{"n_layer": 11, "n_head": 2, "rope_fraction": 1.0, "tie_embeddings": false, "init_std_up": 0.088, "warmup_steps": 85, "decay_fraction": 1.0, "final_lr_fraction": 0.1}
Each number is 128 + 24 x the weight over the matrix's rms, rounded and kept within 0 to 255. Layers, rows and columns count from 0.

# layer 2 MLP down (transposed), 128x64, rms 0.0874, rows 107-127, columns 0-31
[[134 148 102 147 123 117 149  91 170 125 143 119 139 128 105 128 127 112 132 139 118 119 111 119  93 105 161 122  70 130 136 123]
 [138 137 107 145 121 118 106 105 141 143 122 123 105 152 135 141 136 130 155 124 141 142 127 119 114 130 108 121 107 117  81  81]
 [114 130 147 137 111 111  89 127  90 122 169 104 128 101  93  95 111 136 141 171 131  94 112 124 117 106 131 108 138 145 146 131]
 [149 146 110 140 135 130 146 159 142 106 143 135 129 142 109 129 129  87 117 121 144 139 110 128 151 105 155 133 177 116 102 109]
 [ 80 125 102 155 119 146  86  86 142 154 134 112 167 119  91 140  84 150 161 142 177 104 150 138 164  98 115 139 117 168 195 134]
 [130 125 120  88  74 102 128 113  94 185 136 226 152 115  55 126 125 120 175 135  50 102 183 170 137 132 122  90 152 120  94 155]
 [ 95 127 123 133 110 128  79 114 149 117  99  95 149 117 144 141 110 120 175 110 119 127 160 125 121 118 107 160 105 150 129 146]
 [124  89 167 122  91  88 100 131 134 149  92  93 141 188 161 165  84  71 199  70 129  95 154 131 106 151 147 150 128 114 133 156]
 [122 152  92 148 152  99 129 118 123 144 137 130 105  73 155 196 119 130 119 133 115 135  92 172 143 157 100 125  93 150 131 135]
 [134 143 119 134 144 150 135 139 153 153 114 125 116 149 123  77 148 141 150 116 171 120 130 107 174 126 143 120 123 134 121 148]
 [105 134 145 138 114 206  94 146 143 116 179 169  69 109  90 126 155 107 138 109 144 126 110 195 113 154 156  86 116 168 178  98]
 [ 78 166 150 134 152 194 168 144 174 164 149 102  91  82 184 118 158 141 241 130 106  79  93 148 107 171 167  50 133 176 109 100]
 [146 113 163 114  96 118 130 134 121 120 131 115 111  72 132 141 126 134 163 152 145  81 138  94 116 131 108 143 185 144 142 130]
 [164  97 142 123 164 141 107 110 103 134 150 139 100  99 134 152 149 115 145 147 139 147 122 121 111 132 132 138 127 132 109 102]
 [159 138  93 124 127  91 163 147 111 126 146 135 128 147 101 123 102 147 152 136 136 124 141 142 126 123 120 104 120 137 129 128]
 [ 94 115 126 144 106 149 125  84 125 112  96 125 135 103 156 160 170 161 140 170 124 104 135 123  95 119 146 164 116 157  94 136]
 [141 135 148 107 139 142 108 125 100 112 138 115  99 144 145 116 126 157 124 135 143 124 138 108 126 127 134 125 113 120 131 155]
 [ 92 123 116  86 106 101 127 107 115 136 144  72 133 111 126  86 138 163 143 116 147 135 126 109 101 122 107 160 116 109 142 131]
 [144 125 129 149  90 161 112 123  96 115 136 129 134 110 114 161 114 135 134 125 149 134 148 116 108 144 119 119 121 107 108 175]
 [ 99 145 151 135 117 105 118 160 124 146 160 120 124 149 117 145 128 131 115 144 145 125 104 162 123 125 137  87 117 133 100 110]
 [121 135 162 121 134 131 116 139 156 149 161 137 141 103 123 110 122 105 108 116 155 139 112 134 115 148 126 115  83 111 110 126]]
# layer 2 MLP gate, 128x64, rms 0.0888, rows 108-127, columns 0-31
[[163 142 127 161 119 119  99 117 116 155 108 126 101 151 145 163 124 127 186 125 154 147 137 113 141 127 109 128 108 107  77  81]
 [106 139 163 154  97 101  68 116 110 128 193 102 116  89  73 115 118 113 142 164 144  87 111 116 117 123 155 121 151 149 138 119]
 [148 175 109 174 114 135 130 154 117 114 155 124 114 158 125 140 130  96 125 130 154 134 112  89 166  95 153 135 166 108  96 116]
 [151  88 127  77 158 141 159 141 163 117  93 130 125 131 110 161 154 124  86 118 122 140 171 155 107 137 137  89 104 173 103 101]
 [135 111 116 136 130 129 142 122 162 137 141 154 142 128 110 161 102 101 123 126 102  95 100 146 156 127 104 105 126 130 125 122]
 [179 141 153 154 146 122 158 136 126 157 156 146 113 137 117 136 155 119 108 166 119 139 109 115 144 151 144 119 158 107 123 113]
 [145  99 103  73 147 161 175 128 139 140 106 137 140 122 124 154 127 117 123 136 144 125 142 181 116 139 156 106 148 137 123 132]
 [141 146 148 141 119 121 116 127 104 142 109  93 130 107 112 168 165 120 131 145 127 138 137 128 146 140 120 139 137  98  78 161]
 [126 142 138 129  81  91 116 130  73 121 158 114 145  91 131 199 100 118 124 123  86 126 124 143 108 131  95 188 149 104 135 117]
 [136 130 117 177 127  90 116 129 151 115 108 131 109 122 113 136 102 132 165 109 119 150  94 105 113 152 137 136 173 122 182  92]
 [153 122 135 164 120 123 149 141 142 152 114 151 118 123 124 177 113 122 129 132 135 122 125 120 146 109 123 136 164 117 152 110]
 [101 145 104 157 139 127 112 124 127 144 151 134 146 176  97 125 138 107  87 101 107 163 123 144 151 116 108 123  94  91  95 166]
 [172 127 180 156 102 119 110 132 121 130 179 105 108  95 121 177 116  95 136 133 126  93 134 104 152 110 118 125 123  94  64 154]
 [112 106 175 156 136 184  79 106 150 111 119  99 136 127 134 119 176 119  91 134 127 124 107  96 132 137 155 151 127 124 124 131]
 [ 83 147 149 166 125 110 105 133 113  93 137 145 102 140  94 143 121 131 132 104 148 121  93  83 164 145  94 124 132  91 161 123]
 [159 140 153 133 117 152 101 123 110  96 139 117 111 147 164 126 135 151 116 122 135 131 142 110 145 134 131 129 105 122 124 157]
 [191 126 164 147 134 151 119 152 147 127 101 182 118 151 132 164 127  98 133 128 105 108 148 147 136 102 165  97 112 163  85 123]
 [123 141 127 157  78 160 117 115  94 113 154 143 163 114 106 188 112 131 129 113 148 152 142 111 118 144 115 125 130 109 116 167]
 [103 168 163 134  79 104 132 168  97 154 171 132 114 165 102 172 130 133 119 162 148 100 120 150 129  87 128  91 130 129  70 130]
 [149 139  85 134 121 119 122 107  75 140 105 120 125 155 124 173 135 137 135 153  91 106 158 116 165 116 134 162 170 149 110 142]]
# layer 2 MLP up, 128x64, rms 0.0884, rows 108-127, columns 0-31
[[105 113 116  88 132 135 168 134 139 107  97 151 140 108 106 113 113 134 102 115 111 124 130 139 114 151 148 111 133 140 166 154]
 [124 110 123  96 159 156 186 128 159 132 101 147 128 122 156 135 134 158 141 105 137 177 143 147 111 158 147 125 140 120 117 130]
 [102 110 127  97 140 135 137 112 142 141 115 127 134 115 132 126 127 167 120 133 126 135 139 157  86 164 113 108 104 147 152 126]
 [ 65 121 113 140 109 184  76  84 124 147 151 119 124 111 120 108  90 149 157 163 209  97 151 132 154 130 106 124 108 180 186 133]
 [ 94 129 106  90  82  96 129 105 122 178 140 218 159  95  49 117 129 127 167 142  52  91 159 178 134 144 121  58 145 124  96 156]
 [153 121 121 133 112 129  85 136 116 136 133 142 122 132 131 141 129 123 121 133 116 152 146 108 166 122 137 143 106 128 117 170]
 [173 121 157 105  97 103 103 112 128 171 108 108 168 157 155 189  97  82 188  94  92  94 169 163 125 163 129 185 102 116 100 171]
 [118 100 167 114 110 179  98 126 157 109 124 120 136 170  99  66 129 115 115 127 132 122 146  99 116 135 159 116 171 142 140 102]
 [125 142 135 136  92 114 123 130 101 146 141 101 103 128 143 149 119 120 127 131 125 134 142 127 139 112 140 179 152 138 110 175]
 [136 143 155 131  78 226  91 118 125 104 164 153  63 115  93 123 170 129 148 116 158 127 126 142 114 152 157 103  86 157 168 112]
 [ 83 145 153 145 151 188 142 132 167 137 154  77  88  92 169  82 154 145 244 139 116  93 116 148 127 172 164  64 139 153 108 100]
 [148 146 122 161 123 130 113 114 111 124 139 121 136 139 135 149 128 116 124 118 110 152 120 144 159 123 128 143  86  92 104 144]
 [ 76 159  99 129  91 137 151 134 136 122  95 122 156 161 111  91 109 144  98 123 148 117 133 139 140 139 115 109 129 120 146 139]
 [117 142 154 150 105 161  92 116 120 139 121 111 130 117 146 124 145 111 117 128 130 116 123 113 144 142 133 149 144 118 111 130]
 [ 62 156  98 169  93 140  86  88 102 124 152 102 120 101 142 109 125 146 140 131 162 160 107 122 115 177 129 165 166 137 107 106]
 [111 114 102 108 129 122 157 137 140 164 101 134 141 109 104 140 107 108 120 116 109 128 129 156 103 145 112 126 138 130 139 108]
 [180 181 150 126 107 120 124 158 115 129 120 129  92 151 156 127 133 123 153 128 124 151 129 111 134 119 158 131 137 151  98 129]
 [ 76 128 141  86 155 139 149 113 127 132 137 138 120 143 144 116 120 167 130 134 131 138  96 141 103 108 140 110 148 166 154  90]
 [125  99  97 116 164 149 148 117 146 109 103 129 110 115 133  96 130 128 134 101 106 139 102 127 117 163 127 160 122 135 159 107]
 [159 131 116 143 112 110 135 115  93 122 128 116 130 137 134 171 150 139 147 154  95 125 158  99 154 101 150 150 142 129 113 157]]